Weights of a small transformer language model.
Size: 8 layers, width 96, 4 heads of 32, MLP 512 squared ReLU, vocabulary 848, 1.21M parameters.
Each number is 128 + 32 x the weight over its row's rms, rounded and kept within 0 to 255. Layers, rows and columns count from 0. Numbers have three digits each. The size before them is the row's rms in percent of the matrix's.

# k: layer 5 attention key, 128x96, rms 0.113, rows 94-127, columns 0-95
# q: layer 5 attention query, 128x96, rms 0.107, rows 95-127, columns 0-95
# v: layer 5 attention value, 128x96, rms 0.132, rows 64-99, columns 0-95
# o: layer 5 attention output (transposed), 128x96, rms 0.0876, rows 64-98, columns 0-95
k94 103:114114129114149143075105139128122129110073110139136141126094135091170113099143189103118144157138069134192182029104160114161165164130112130133169074167102134147118157176117119123084145145091105116098166112165098127121123064117130136177144169063077098115105147091056120168108101071168136111
q95 106:127101117103097151088116157062055133095175153135125107162128156077088140105178156070149112153106101170083100142092154142148128103134128083131095129069142089142130119115198119139162130125083181084113178115125075115136072154092156164071138125105084140151054126116076139099132129180099118142
k95 096:162079154137145112124125210155179141120140102098117135116140163067140164162157151159100134096158164157201136118115092133120089103126124188150124130096123115135097093078199149142199101156084116147114118082108152121164095149130144120137105177110108143085134113142060181141147164163177170198
v64 090:121136127136135077066129144164209108082149125082104152099150161157109139128146138152135072118181105091141101071122123110087121095163137129073137157109119089152083126173165139124113091185131058030158102102150157108120168116148118134144101099126093160137145135179098105125139155174115206106
o64 088:065146118148026097174127076117173139093127135147172138163108116127122153096165170079107085177049146108111106100149076128161160184149146172146096129168109158118192162087143140152145110121074115120141122175166141127125114105165140169088131163122136077122124144148110146120157073106165164104
v65 099:155084150159092115084115116170093095126135085051136117130119135168130131136129149139116140101183130147179088064113120117143084141073161171076117167142128168162169089149091160156137132110090137123106165124166097089144205123114189077064137074176146110155151095169128085102147129173124156109
o65 094:069113145159109086082072147141172075096140122126137124133077115082152091126082123109140095166074085200113104151128079155176137088106107098105167147157180110172151076085146173119104165152175096120120082108146129097128105110117144104123116104135196108130138076152106114099095101166139176070
v66 097:119130159065117157149160062141148153139095182145157160065209113131153123149083202128165107116077069150143150177157115122153125115082096164114112114130157137174096164197122091110164134137143179132118172125093106131107196150104113148126165109135165147125140147173086070098100114142137125098
o66 098:126068186133141087114108101088168091051143164135123134202130089101089112150137035088114153093163090123099144102154110182133105090098135106162122059128162139147098138177094102122080144098124119149128128121136115115187088113185133097123175117112147106176130184108189146150154107124119129148
v67 102:118148130160120146109145122143093133119140088100085123131081077150133139106204162111131123125106102182118088124110113130129061104119121115102145198170069120084172061148065119173067151110075156119096105092115086175061113132141139152110114120138073145143169116111056161144111172090147162129
o67 102:170115123139093163136075165181120122121144171149199129149127139095112200154131133169111153169154138080145160125120119124138059140171139183115135203118171091150159122089173113146105121157193134114175114073140082093126078177127143131143125172112123126109101074097042120164150128131117123149
v68 104:155140169159158111132143125149179099095176133108156167087120155086109132121148103117118119118146086171145127093122166126071207202131137172182084104129142146200087157146101125149112091086160114062098120194149148119101150160115147108162131101133117156120173148109174167168190081143121158090
o68 094:166140121195175103150153083124118070177100122149147131167174158143116146168152140115181068087118113130121110189200095090129186149083108127107181106107092144108140115181077133155124086164184087114129144199077142102112147115142103128097140156158076158127094123150157167099142127155140152107
v69 079:156155111126098139125055078143147061092122078106158134135107114123168136108077149086118119130181172141124125218109072134176114200126118175081138162090086113093084150106173137176122123117094050126087112134136096178125083132112182153123161160131146131122143121175099104107145098143123137121
o69 087:122097160148139179129190139139101133147146120072163127137168153064084189134171061133125146162109080142157150158165140126162150137143142149119097181146170153130149141163144131115179189133051112096177152156092090125142113119151127117080123144128176156109168102197182141176119173101160143089
v70 081:108115134143183124099137149129130185121135150125157094116109130108114156176071091111130108132145068082139102173099134088164112183169166125133121059184130110148135149141097159103086110124193104120078133179130149107116108140128133164168142135164172107184198180182091115090086074121119074172
o70 086:146163104078163104134137134166146123129101159158016124115104125116154124120161160131126111055120148159116120084165170108145132115153162143160110120126124155122135188181157170152121163177114106158152180135110119117113077139076054071112103128114118095092095163154185145120130109157032142129
v71 101:120095097160096090161126137152152113172118080137147109144047135176110129123142139114049164096114108136085124146101184140177109105106124125161185188119121164118158083142161115164085141095173160125117166110194148110151140193166109103135131066157128100080162099186158146144107129181130107085
o71 099:130189142154170100085128180155174026121148123137181148084157103158167138091109143118155110090141122181114095184133176105070132139166144103154113140140125145139168141074135145131157173089124102143108052107050186139117122131119180117131056146157121113152128140129099118164086103125138126130
v72 103:103074103130087128146085128083161099161153135157150125209120149095145155114165133112209128121127099087123080121077178148135121072102122153116091134118156147058147164137194159152153113084108084125106110089120055172186123182096141127159108130103138118166118116116093086133147084179117157117
o72 092:160135174133160085106130105107091103049123109140146090091182140109152079140117136090096093108131088109161054062171163140135164158090120105161150140165106084105152111070166143095131157139111159096102140163191115087163114109092098171117120173120116145177139170098111169139138163065084152123
v73 102:167154135155071111148081136087098101143077143099156090111142201138121144115171103102130181109167162169124117113165093184159172151158102188089140128100112164093126138151100180147114134177134132116129154059188125114111089099108166094091112110207176120091127111096141143187110142128161167155
o73 098:154187158148112155118088184181096125082125100096143136187155109193063090143106117119153178132145144085112113137172100113182132122108124166143106088124194136117192085085162175160129132132138132121109113151149134169130143175128132202154066177085088127135145076116172115104086146116128113106
v74 086:147130146098103195048111145116106132147129121081102054095133149078156120151158153152127110120174099171103159100104068128136097079176088150070116141147066125172148156107119117132144147083128149192164124163165080129133110135130096137098105189108132142137142154101101132086104101067113182069
o74 090:155136103158134161142132184134105130129146135160112088156111140112098095094094111195104110154108134139093141098110139134096053170075180170108148180089172043156155098115107094097153131114108170127099173154111118065105113137139196152158103087111138104151182064125123111157190106134116079140
v75 103:147112115086086104143156153115125152164142113163128126147169179065127084136145145130117160098127186046187095096150203101131190131121186114161108151119125116113184084078148138180116125117145159135135104157095113191160179162078091126146132155081114168190132138103106139085099114119099147119
o75 100:132111140068146150116147156143111146139124112185138150127114155150082174095098115196159137099101128156092108110116125115103135156091134153117143172168045177064162188099068132144113170194091168091090106110133128191148095125117096152166095119125171127124086159120149160139169181154177172128
v76 103:139117158103096151109084145133075173067076094107111089165111089166128143128113159129123136136135186168146025140124124121167166106115174118097110134098142092109154114152143179113149154102095180102153133096157167181131082150102144112117088118155117100150158094142111152201103109060102189087
o76 106:162152088169078074186125172112050129088113120106171112131087110131144118139123097091191101194153132046124141085124087092113103181150141131079101154144136117108151117089142132162086144137094135076120111118166114169124132078097098146179122149127143128085151060088139155099081150133084118130
v77 102:193096121060098164110173158141145117182082173189097126121110122128118111133064123147119134095074105096139130120146178137121129104138133094173072077172155072099118112133184137144134138188099154125132092069097196169142145122148121130134140133171103122099168127083076160096109136116141054116
o77 100:211098130116142149145127127121119171193126115119143100174092135164096118066083113134076129139113150134156148131071145118100140139135132095196124109109070164132088177135135172139082152169132080163123120120136065080154116062146196096146136154174162118180101140172153108121187159113100109098
v78 086:061163139101120136077180170089104099208126100156156113122143092139137121099115149166155124150111081138151137098147148203150145143165152093183032070119089147118127122090150107155126109141134133128114148145115126166062128156113119193130163144174116089135101125154148074154115119192137169086
o78 083:158103136098146093168132114065150112115190101144090144139106115090108089149139134164127114146133149134135098103149138053125147095121130149154082173097155096205122179121082085137128175146149073091093152127144143134211234114140122100075122083122126141072163111120083135139154142130088155127
v79 098:141192146088169143161124110122138150129121153140114123135168126088109160134168133123150142122126078063106146157102109097102173099133091092119133112111109164200103170170190134146121117191182122138138179190137136137119096130142114196151150123057086084181060072113128107133108105087162134180
o79 087:139101153134190155087078093131157176122179117129100171111084145118132164120166115144140195122096166089141123123150165097139104156123130143076116093119099147135117210138098104143155138106098155115121118107057081124116148165082087144091162136119096093053117206177136128145178124059099145126
v80 103:114112026117109093133132210148134104144118110193109141137087109138194100096149142191145112145089069170117098092135147166121085170123133169119108145094146158143111093132162128128144119117089168128105094080143155113160134130143184055095098118143181133099130172161136127154134139125160209117
o80 095:139131164104070167099150151104115125124109059190176106109125179129175136078097166081085115089140180148169123158149094094093077129169098159094131141142214131101148080135167095151115149120122105167123115120123146108176097123190128152146150153222132098149125105111091147104097096162131134112
v81 104:173099168091134107066118123138152121119148134081149089097138062138161111101134130163167094109138140127120183156131126139190106093159141187152156158122176119145122102150141229124052106146078135100147119138122172104087138104141182161112150153069110077102140154063141081154094116115102107098
o81 087:156116090177064134159192134140157108069087165132133185159080144130102123158112123129098159131124038069091131086101121085107068132163112124137128128131122106124142121124084147130144117131124187169111160135097102071120148148144183141071128148163093117102074112181101135141063108170176120102
v82 102:144145136217097097128134163188136108118091146136138109099130156181173132095169187121072184113113153145143171107074178175150145151071076135118159129110108149116163076098099095129134148098075087097124109130137165160155060140120162111122148096148179160178162127144130127112178146159123074132
o82 102:086156199084189126090108133097134119113153130147143089077193110168125110063147138101091094119115167140099174128109104178154109159118113062151115096114182185190152122157154144151108115125146150114109115128101058154161142097163184164143110166144080149063143134124139121154134151148172156086
v83 094:115197107128107176101114127134130101112131088077178130143126134176152134092107187152109085131148182059077147136161162118039087146177151123097097143082141155079124139085153103089107175103159118130166087126116137149077131097122111164111121119118076154158106122143146154147066052129152097111
o83 087:153110116140138086189119111069141123142096161134168096154084117135188088098185086129077123172148095129115092130102104161145149105124109093157114136111158141166175201139145106104106129180091146120116131155153196144089114218145106158129121133140164128102102113147118080125134114098109016148
v84 100:115145132213116141134073110036111049119109099097146135093142144073164152184090136163104130123083159169141154089140122149133079114107107139114133100094098112135094163118125096095173139135118162036100154070115122150148153127160151128142105124062116168135130132117067154079135109132092093137
o84 093:062163158164111082141108084144108123142165202149147101107125116190098154129108076087096136107127132149146098118105120109173120100095144142129113122092120126149134096101163114108104075082139181088133106161093168164171189106148156152186149123142198101193110157157186132182138155172101111169
v85 090:157176078068126086169133100123193105141076134137129102151170100099148155129127101100092127132155126100160135101107090129089159137138133076186140119154119162159144108105098059090155096108135115110120155117130158121064109120133167099079065099115062044135095135152163167178118114134178121184
o85 089:084125117156177123070154144124182139148181080081113136132090121139139142162142156084149166120121166135121207178072123106140086086104074174092127154063081129143106133174087164157088112175082107135155136134166080145124120164116107146119161111164090109137149163144057133164176115111156158115
v86 085:101136183106105120164117099146162119136117130161058127110139081181133188102134116110122120157097123084119087118138112112164087126174151130126160193111162084107113101108053171082130103140110081118087128114117199165047097086127147074126123086163163189144094121120147131125149172145106179091
o86 092:116206129089110124163137161117042094121089108162118084168167097093082126175151161156119096185167143119117111133115127101145101149102124110119060120144118101123150147121126149142150141108133180125194132182119116145149158144175162056133153213116122107112193089096112110165119073109110161149
v87 097:096118135084183132177144133121109140059076163121133085144149123092138149102151145108135097166147191135179167139097113135207145176109114204134093123111130124112161157128158105155080106179095150094147119102136130112109073129201097196111139112157116133147110085094112088130089106071145138189
o87 094:177117163141132099111080159127109173128170173133091118173120102150151119139165150092156130162143139162089078081127122127139071120161094068175129177143090109109154106173138065133158156098135165134134168114110057194109154163116080145108100138187123135179113102153114098147139077140187068095
v88 090:176114092140118153078171111114184126116045088144118097168173125153147144131120083103143130115080165109093138100127100085108089117153153171135140130063153139079151070140098157161140144149144153210093136152152156103094098125058087139106143132107156189190119141164084128088100092127130164113
o88 091:060117141170076147121145142186091149115122130115099155095097155132084097095131137166132084157150107123140111066094075174145134121137046149149141152176186060096136124144133142127097078143081164185127177103106135079145101109121103101167102169108066117110168167084089108164138133156158130120
v89 111:117195141160139163091180113116162179131159145205110121153191173098154144139133107115165105188157157070098105135090124142084111130100096161131101106113100117132094115116122147154158113102166131246118142133076130118061146112156098125113131159118071132136191141111124151121082154124137076137
o89 095:098108129098112139118140129150119112094168174068065093073098109122117170169117109190070164170102127118158163136090123122129096142184155141169129160114121136078131109191110161119136090168124130127142144136114159092125125089207104113181083116110110088157074148145032092110154148151097131170
v90 088:058118116119146056156086123142096196144106162134159169080134089166126103030159144085114150113123131083153125124074138090114201132184122129153148158135154155116155118143128148172104152099087171129105107144179208151147151159116108122122104103120079136118147148166160151135102130196116135149
o90 084:069122132192116155107084110077144117122088121105151144146112133126106122111161128141155128127205159188095165090179181115124163074113064123175136129141131168084132111105102136131134098131098089113150107112131127126094099089038189181078138149126117147116112072122122175201075097131135127113
v91 093:184110139170142106142133106099078115142116143150166113145134074119097103154227145117072150135038154175085153144125164164143134088201108121154117142109166158143163072130079159162129147139144129092109129093084083145152125114099069093095113130147163140130141185109145089112145103094179158105
o91 101:119165142060149111177114122127116120139124155125135121080130129176112155170164113132141158082126147162131127125101170125144221112133120108155208094100147101135117125159121175140176138109144186182135081099076102191150103140132159163159125145159132160119195110167171188095130138148198078153
v92 095:106136142062171108125136129067157166105090194149153123131122116092109158125099078143119110135178107115028108131130115124155129128120122101128092116118172080160167169123137104135097115126146209139086167220081176141107145071096113126115108129045132119144142145126159135163099098124132175141
o92 088:153080170153112177150108164121102175113122133073012134081100139120104106158103109186183096178082103121150136120119142093116087163170152120127103128126111142170144164116108111118073168152104080149152126120152188138155071149123095150111160116156075131086108133153146176180102088142138132166
v93 094:148090144126168123174152074162161117169175082114114087096151130105108165148033148133150091117100116067144143150145084082116183165176128169084152125139096042106157138117107109145116126126155125122137138115092228081119134126122119150094098128131128121122080147110144116141057182156142137109
o93 101:087180044093180137116166144147107177140190042119093124131104148100099138124148144167087154160160147119127121131118111112145171078134143096155112185138117146120105141140087167141151118113166126110133107181130178113054103115088096119095152102136139147146137132134239143157144084158135141173
v94 099:111170131137126095078147143148100128134178093134102096098157133138191133085135147153174189067209099144093164161106152140113097107107128153144118086151141151048096069184122156142156073131117106136143093149125153087151090152148140114097123097170179194125122163112184151132135093115170098089
o94 097:120090178152141174132134093129113080145102163126086100162128061125115167127109161073080154110152119145081141158137065094114136059093150069124118128139161060121158122120105186102131123105060085161117139140158090067111116126161088142105121077165142110084194075097130102105118113165148142117
v95 104:142134147137091175139185125197082177095166159142102069121133130068126139135101138123137134192130093125156077144121133076163197129118162134131108097106129129087116137155107110158112145104150136173077128107126153132125177110127135142187108167101109144178147229101090177147048133157087124132
o95 110:182116083073167123135186137104098110181181105134125128144080130134100133127054140143142139087149086083161162102118155093171170109132170118093112181146097124138153105146091110113172150179079112167133155143071175134088102114043100132126147164122133182102080125092180168119154142128147108101
q96 092:093123109172150087150184122103150109102093101105119076140121127090151135140143115138090063087119095192148095106089190099072162141110156141129165163145149170143153113069091144113087154147110097144148111082126154085124098163146131138151109150162095076096054138160146132137154076223156136154
k96 073:127125109121108096109098109065094129184115172109172083064129127133085131167112075082157136122122088150172141112139096150115129157169112167055147135110127135130117158123130136157064104155140090140065114154120064125184174129128175124080179146064140167128121158118072132179071092134083140121
q97 075:077109114161181079108084134135106133096103128122169074189107127156155129134128136141185129106082183124138120075091198094140203104121096167057119143096147147052119122095120120138156134162112106096076096150127151127102149155141157149108151106162075083130126098129106118196122156113150195131
k97 078:111119088138104112185146194117100114194145100119179163136127126131105131124161101104123129086136111175119132087154128162116166136132164029090136141149109149166130062111107141123098168197176124114138083112131181130116119135099170114097117089161130196130094022165122151168120133148145143146
q98 089:151142160131134172117119116131097105104120185132117210112074149175130102082142117087122146225099182096117143139206053141146096133118110141160104133139139096154094195146175119104151156135102142139158114163134127169103176144129147145142133159131116165153195105117132103068153115072095089110
k98 081:090083156168110139113138139105096141150104164160085080117137156144197179153131139218186134172081120115123143129168203141110156172127125204200137131148140136104085127143207137149178122156092137119140152128169131155158130103125128119151127143112130047077108140146117096139168103117131161129
q99 082:112178131085115174146156134127112120133175134118090130170116067120111139116158081114101068131197102124137098129119086191147083125104135110098103118111167070188177131154127156138091100061127139147170236148138135106157158149098142115179175143123113080105127111132060126105108124130080115101
k99 083:111088155100109110095121072160132196125139124173137107144174172140098139124131129100162125123124162109107120174142119054066081124107132186168194064086127101119077178151126122109142092142117101145125142123112082136113055154133140138087134162128153117137111145129126014092130114081079112125
q100 091:095124154132157114120092144172146157170116135144137136147148134167114172147198150101179193144150201065153162131140102174132169119110104106168143144095071161089131132126090115143137136149104104078120104175171134248125144115135062160139133130149142114109167101127139152181140153076106154097
k100 081:171081083164170131106069133097173139063101125136086155111091142178080102153186134188169176182148089111047156140139122097124090120102073160155090163123122130123116129181121177090147167100140149152181137085110137116128114111108117077176126118125133141117132134076104119151183123164117122163
q101 075:158160204114126116140175181096150144132169077103107136100189098106117107093102140144115077103181127105094146107089105160116073137142147110141134130141126127158098162175186113138109127102133120131178156074144175138192066078192153077134159128076148134079113101141168096078079125100120136150
k101 084:098106112123107070122098198106092130135190097189105089158164139075123085114113161110118070112090100169124095172119148114118144072164149158129126066092130139095135127057006098136114143139101148096083105148115080111123140117149126142126102142137153084141131152102142147146133165168140171103
q102 095:116087161134170117094139135118126103112117105120148102079121182180132095218066077114099148125076126106125154120104229148094107117144100115089115129112101148051123103084127174120152152102083114106086059136180129108145126140151108141132168128191135161158121125096163169161113091134119175132
k102 093:105155139129188111094093085103145166131109132097104128088116138052126147067102164116115151153137157130115142123117199145131132082096131106121117151107120153111159174093139124104147099130124143052105113095145121140174153146056064092152071198109152079087101109097109174197167184130138114102
q103 103:117123164139106134103120157123138115115133104132101138159114154185144150151182129135187113155190149125148122161146096152162112098147137060139100075131100113158116118195100140143134222114161127114145190180165112179092142146030094091085131139166097127107160138086072105093128109184113144155
k103 096:184101160097198127147092152074172182071087164119091119109133083156182138133075174114151092076158150138114151147145082111131169182115119133180126060084151121122127162163139105132155095086086135127133137094126143158123118173131109141071097150132114117099152160164087055111099104104094100111
q104 095:106109119138116123158143115057155154102123116156144098163140134089139136132106168129115057121093058151113049129126172130132125162142143147141110128132170089133129113118184153142130152123150099192133169051144119084171122194188174123131200143061079091162172148114112069122108141109138131153
k104 102:100141114150117180145131167101118096153171094167155119177192124082118182092149148096078059139088115158174108160156161100130159140139163104111163134135143129090169090099126105172112130131162094125085137184164180087120129087161149144101154106174127198116117176174203138107105152173153130120
q105 082:129164125095094112083169143142151132153116133156097080088072141087118091103082135143119112140114134119179103115123147142169127165112130083077105096169159127152115094099035091123073123081111080121148122177073183117172120110072161107104087134180166156139086162106068170151140103172157120124
k105 091:151061147135150110111097090152108151110090139129093173097136147165171178159156156143165119096219150110144108066141059075165150121125129122127096117125108138100129127136216127150122070149122092148174148113138106140126112128092089113135134137156112061120159097142124109098167129088166055198
q106 103:162153131080093123117105184114131157107128199178152136089120167131121109102151108121175131090122153095132139109176105162106133219137042125128107119129129163091184090140183122132097118108113107060126156058149099133141147153144146130168110195071116132108094142108110127158102156072138130067
k106 113:162121104130165122188164094137140061153094185133093118119140201075098144189073099103068143149115152117139113060123180157098146106148095057128092139143103129105164099103110108132138153124170148108126138068114121098144085167141127121113136146108142157147128143083158179101088179162127202112
q107 107:124138169159166148107141129155170137101119144084128156164151123054130161103124133129086135084095103155187157195156123113084163149144178168086135132150108124086144099133176186161105078083113095133156128085093139117185105097167141111176105103202171148180089159167112131111192154117116114145
k107 111:152119161104055112146081102124074155148133088158120114160119116117071180158143151108076106144146171085123161144091147105133158157180113161150115148127120125069142140094127126162192195154152149150088127155091116132074193063133138161166151113098135117145119123186145120106155061187142171095
q108 097:130143079137170119148129095096112135145085119118139091166132130164096135097115133177091081208155065102022126073097141160105148169149161131160055122103160120192143096125181124131135175082154150141143091134115117129147127122144103149139152076046124131139176110105112109121147088163107118146
k108 109:139067196094107091133107105122217149138146148099104124129121128126142137114156143183201100070127145098127155173113131101116130154126109194113062126115128156189083127122145116074145136143149158136200171132137136173185117110101171119149113115136048117071136128108086103108185118144161131118
q109 099:194111128080140160116116120119121090193150147093100115116104129094182138154117131087146153065144163126139092076135138136143072135096111129131095069082082150086115112137078114109095041170101123134125131145171125141106195174062093139116163137179146153165116177169126185121135137163108149099
k109 126:147082126080123190128066120135155153127103144115107129113095123146179071124112135139188166153128177109129139173114161129128099147152066131086081089060105175142111169130235128098123097164123129100160111140189127158109098111101095117133132129114113099137113118099047152138131148053090125135
q110 096:119190093069122178147182099087149150120180142160152087134188169096109113124184147101098105077140092140115139155168121160152141137146101083045132146163178100106123127134161146113154050098127070120159099098096100136143109112151218151121128156095153169142127133122147175116133146117116082132
k110 094:096094141150078089122170147093139085119078105132036162102061147140107064082082098102149191129166171133162147132126172159117133113098150151113094098118141139132104149105144160161208153138176174082098119189108135151170101148211127133133119152130149115147120131107092083144134111095120129116
q111 096:120108119111096104170186081138107085183124142075109102132097154122140074124084122156117128111125134102100169145096178149148129072135107146160105074192145126152074180132086126120133086109186123182104098100126101135086104140096165141187130115114128121141109141114218176092147123186169066126
k111 106:128128139119133204089116187111176193171151134143107108138072112154182142151139152111130125115122173111068161103097100132098079169097129192136108174164089123145039114123171138149119116123091092122113095102163142121070125063126144128171126071129112121085132112141070119091175133139171096113
q112 099:090148124101100148124126151091103167150116058144146125157152110169144128154107176087098086157126196062093078085132140142091173136097097116064111120185131148078155087131126087142110164170133057157104112119119130115140120101174184095138134103076080133168122087090087078139175141095112106135
k112 114:143126069115126153091116102143148101120160155181145127095131095138116091148161057136193174200114066073101144166100158167133096076130137072144126095151071163108123106101119103097131190169125154144135064122104169111141083122160149138141121157112157126104070117203131149174133117096158150131
q113 107:121118133167106166131152113103131104112096143093087128164146121108128075168109092118152195106103130106195158127149150114174071189159063084163153114143099161153158124117138119165080128102097151148150165141129145079149153119176067118083088157125113048153188168165106124099105134061084132133
k113 106:107114118125141071163032117117131122123104090118094132104112151176135086091173145068158141116138157104121158036106123108090129094117125097113087125163100162112129135105154146104108090158112097098142131114163104165130070150095141116131079163113180216144131186097128131139162062146187104105
q114 108:109176122063157136137096117125153145147109098161146091173104108104160129096070182127137124116121103174187132165109119078133132080166117131146125111138121146119095102123077141136096093075110107169132120168118112078088094086115100082141066136155137172079127167104142245155177126145144152175
k114 103:174144155096138134063098104173155128127075161105187126124096109108131121148151111100074163119141157162148143112147039152123194166131141167103115115109091079138135118160151152118186130097135035180144066125114099065105143115119173126159098110145089132104129142110158154122144058087104116150
q115 104:114080112116137137194130124141110122149144097155130140101130159105150124089110188125148086108117181123087120156161146088130082136163137089080065071130138160158065106098176112121133208200161115126105078103170131193134093153145163104075132160148145104142180120144139113112204084126152142130
k115 100:126126121108154133121146102038142117164198121136125117155114057120184130065231141086167112091117088146112144108165110173095123089138136127132106119149163108177103131114130099131105174150096140069073111145113152153118154099126177139151165095108154112123154158088164190088161135116135182098
q116 106:108123144099163116156127125075086120082135149187120167139100102162125118145116131122164179135092148141097121099173146117104157071132094162066164111126141098152123074175093073136094139098187155089119137121110098151161121093155126178131119099150143172026128091086153127117171073061113079125
k116 103:181165171172181143162152117162136136121124095114137126113141094089096161128175084149121129126091147162139180115150205108156114092139103142131103120115190119118129129147070168171135086101180167106138152167079074121156094123159138119185092110104146067158091088100109112124191104160090172186
q117 116:090096069118129176100120113116158109208144161138127124096141137190118109162136119146047137086143100096124120141162174153167138113113143106148119077133080119089113147072117110149159088109138093140113079139101110092090120139098154123059160101139198125163091101156130203103063140099118179152
k117 111:079098144096111131183101144159101109202147174100184097133081121162146103162141140120144114162048146105093108109134103125117091084151091114125061129083082136156177113139102144105128101092092172195112063137104146072077176129124175146151179135106107122129114120127083110164083156152143143115
q118 101:144130134205115162133125181183060113145136111106106161126121144124171175152124148071162199130165171116095165138188065087078130102165124129104100123094136064165116089162099116150139180142190131180187113137096123148094147107111126106134140151135166143106114131076065112168110147112136120121
k118 103:180110162150106111131121101084123090091158103125129142081111133175156119137153109154131108130179107175116149136145115163109094122134157136176116102191177147145124098134060138197183127063132112113136190154119112207086144134139121118153164126202107119078130120127119079118136114118123057213
q119 107:102173119107127125101097168144157192150097176122107134213122114087133180121088124156135119067108192142104157105071129079129101143149113125100127140093112110142131147140202043063089149137111083104101123176088169100078167135084180152098100096128101139129124098150130109148151146139097107140
k119 112:128126142157197153168139113149076152104141190156202104192127141109082158159164151127116122134099123089095163111073120143141148127165184130167151110129099067092147106124141123108140138149057125099132135099088135152095072161155148162127139133106082155117139070181115176127140095059147074085
q120 099:141143109123130150164108110149063109176142139138126115135117142076076121121183123156148129126135157133079153161104181116187143177120127130116143092118130125151206106048055149142085118115081109083189142085111096174149140153108126133092063129130111160085141110138126110121196146182182108177
k120 098:151158139126146113165108136077163122069144163102131111126143146186145192096137130119082112088187098130113129075129206120142117087148081168124087128142152151136151108112153054093134103098111099130171125177159131122091140128115181169118134141087168140110157126222158102132090183103070168147
q121 106:159095139111164123157117078092110123150114121146117112186149133071097142166118100104206180189091084172087098155122173130121153151214145073132103152132122171094111144131100148099128118054108123115130112160136157128150135191141091153137102121127164156208125135119100123182094140135178076120
k121 111:125144155124147121072178148100127178098139108106105144167137099167161169145130118137094140119119139129108123146100182089123170104095098158119078111104105110050154176112144172122107171120225088150046109166160139107140139134150151111079131150138112204124148177187172144118100146174173140110
q122 097:145162147158116193145083110141117100162174158148101101113075170206142143156128155136102124211088179181142108126126110176102144140114087120151087090095137178142165074138082186128136120134163093174078093113117164126139128171161148098132096152192141155129107139178169089120110128131128078136
k122 104:158103141180132183168101121118077136150135111105136141118112110072124209107151105091186146147201132090173109105130121148028151147104047137133117125103119101092144149135126076149159156114126102150151119133118127147143101147141142059169144114146202098158139152105090135138088198165136136157
q123 102:116104136104120151134118119207150097125138166119081166165170156139174111035098117141136155135109122118118133145139155117139132133115178096146123155135143132114170077118093133181130109185142155103120128136125076162137107092088097142097120136157144123182180076160127072113104174232193189135
k123 092:101106119101083163138125156152105118093044166150072145172072087121187147137136160181116052127113058161152132101147109113109115133184105153164163135146217105147104185104155056117111140130141088140134140127123169175137111119099182130143135119113143124123121155120180086135112116143129075098
q124 100:114145129184130134144177117148096094103091069164127092098135156133156120169100097152103084050119144163124102171140148151162122077126159042150092139107138099123187141171086077125151121067115104103094125154146080152151118126109138128129182106129119109133095120088134126100158173202076097194
k124 102:143097186133131161175127171112126172120059134142156157105150084161137179105068198140118073128149149148170141175159158164145110144125127096142129082113174148145146107093122119093147171095093131172140123110147161087111155193107074114136064097089117092175148170089106201099119126144145096143
q125 103:164110117131190162108157130114163158161138134103132098158093194168099192143132067165139057157160073122168127188150147081148144108108132154104136097129054109158173117133175169154106180133126128090111056105147144158165115148198164132142137129108090125077121133083104104138101104092142117122
k125 096:181158130134156114116166100164133028113191109061143117077124165098125117155132169158129202086134090129221112146124141115135108124087155085168156135107152178101093129156132119098145155122085143137091167117119052127164165110139121139118113156122110094142104139086181141157162148172135114091
q126 101:144150096109122127159164162096151096166115135146035133064169132071139124109080046130076119118131110146145114122111144092080042186113095152122159197140129099084102160123074104138083103089172124171109120205131132159116088080132104095113133144094122121135115134118159104148127136110122107128
k126 101:140137125149107191141125037110123076105123131100106151078127070206087153099108160133114144108120136112082155124199051095144104173132153142146120141082090120099136145119149136108134113148181074128141135090122068157124098171063129159154130125111164132163139118073089153115122160183098108170
q127 099:056122119132121181145111104145153068156126149102112122111114094181142160093158097158083152144140093137120078125172081143169166108153137130128151141058097128152090132176124085066202158134087121100138075124126134090133138086117121075146176161059118116076095100129160085128162163123125110071
k127 094:165078123134120128163173076204141170095153113150143163100122211146134090114123127090114140144047133111141100099172160175099106178119130114142140166117113109132104072123173149147138147147087067171176113126103150194124124148158151095154134138138143066138112184101071109146127125119154158064
v96 098:093170165108094144132152092074093066166136090137139125161138168106149116103127119150160111181131184116189135058147122155092178100141099146090078108086110122088112111115102155154142095117125116165162137111179116159120125107166122141237176128113079118083098157160150122117142104130179190116
o96 110:117133182135109119094131128124151130192083150180074137114145127143167085077144097137091139107098119165166094142139068122107161137145153134088093110104135105172107144189112109136157178145118124151116119147090132129058128077171204147174148089153109086103167185095211156132128132169119125069
v97 130:097055097158072111154093136116126098121080135135116102157119111136138121151116100125135137062142133109051147203106062123160111150134124181180127078082157127122159135128224092085157151127087104104146137121115135165213131106060152110135182125134150125109147102138129110151144105123139075107
o97 108:145071112113137141169091089132097175120112190110164132166109087092126167057184133160169134186128141141103080099102084173159127146156130082113157171117094071170174150097149137138144134130170189104140160117130112116072141167137126163109097146142110113104175125110041128151102094107124073105
v98 100:055115084112156128112147123138082124093140156118114092149082090053131130099167186079152183129115135113092074114165086087163102196143137143162130132145145126159158072145141126105146094161089085084139105099138066132111127126139141091106167155123109113080165061104133128143149191083093085145
o98 103:121134156102141146182163150153135141114148146201126151142169087102090121164144084110207161129106169130184146134125071163136162131189121100116151155119103123133129098159110130137105025133077101134148163134075123107109157115124127098109120118139109175137094084113128196141066193076102175129
v99 091:116151101098097138107108160134127133120090113121092183107129144185072086189166128132147187198096138139158144099120174164106123106165212092096133102163150115186087084142144110108148090122107092066169145122148092088102104174127105116180175112107112134135086092106164148114156170078168111118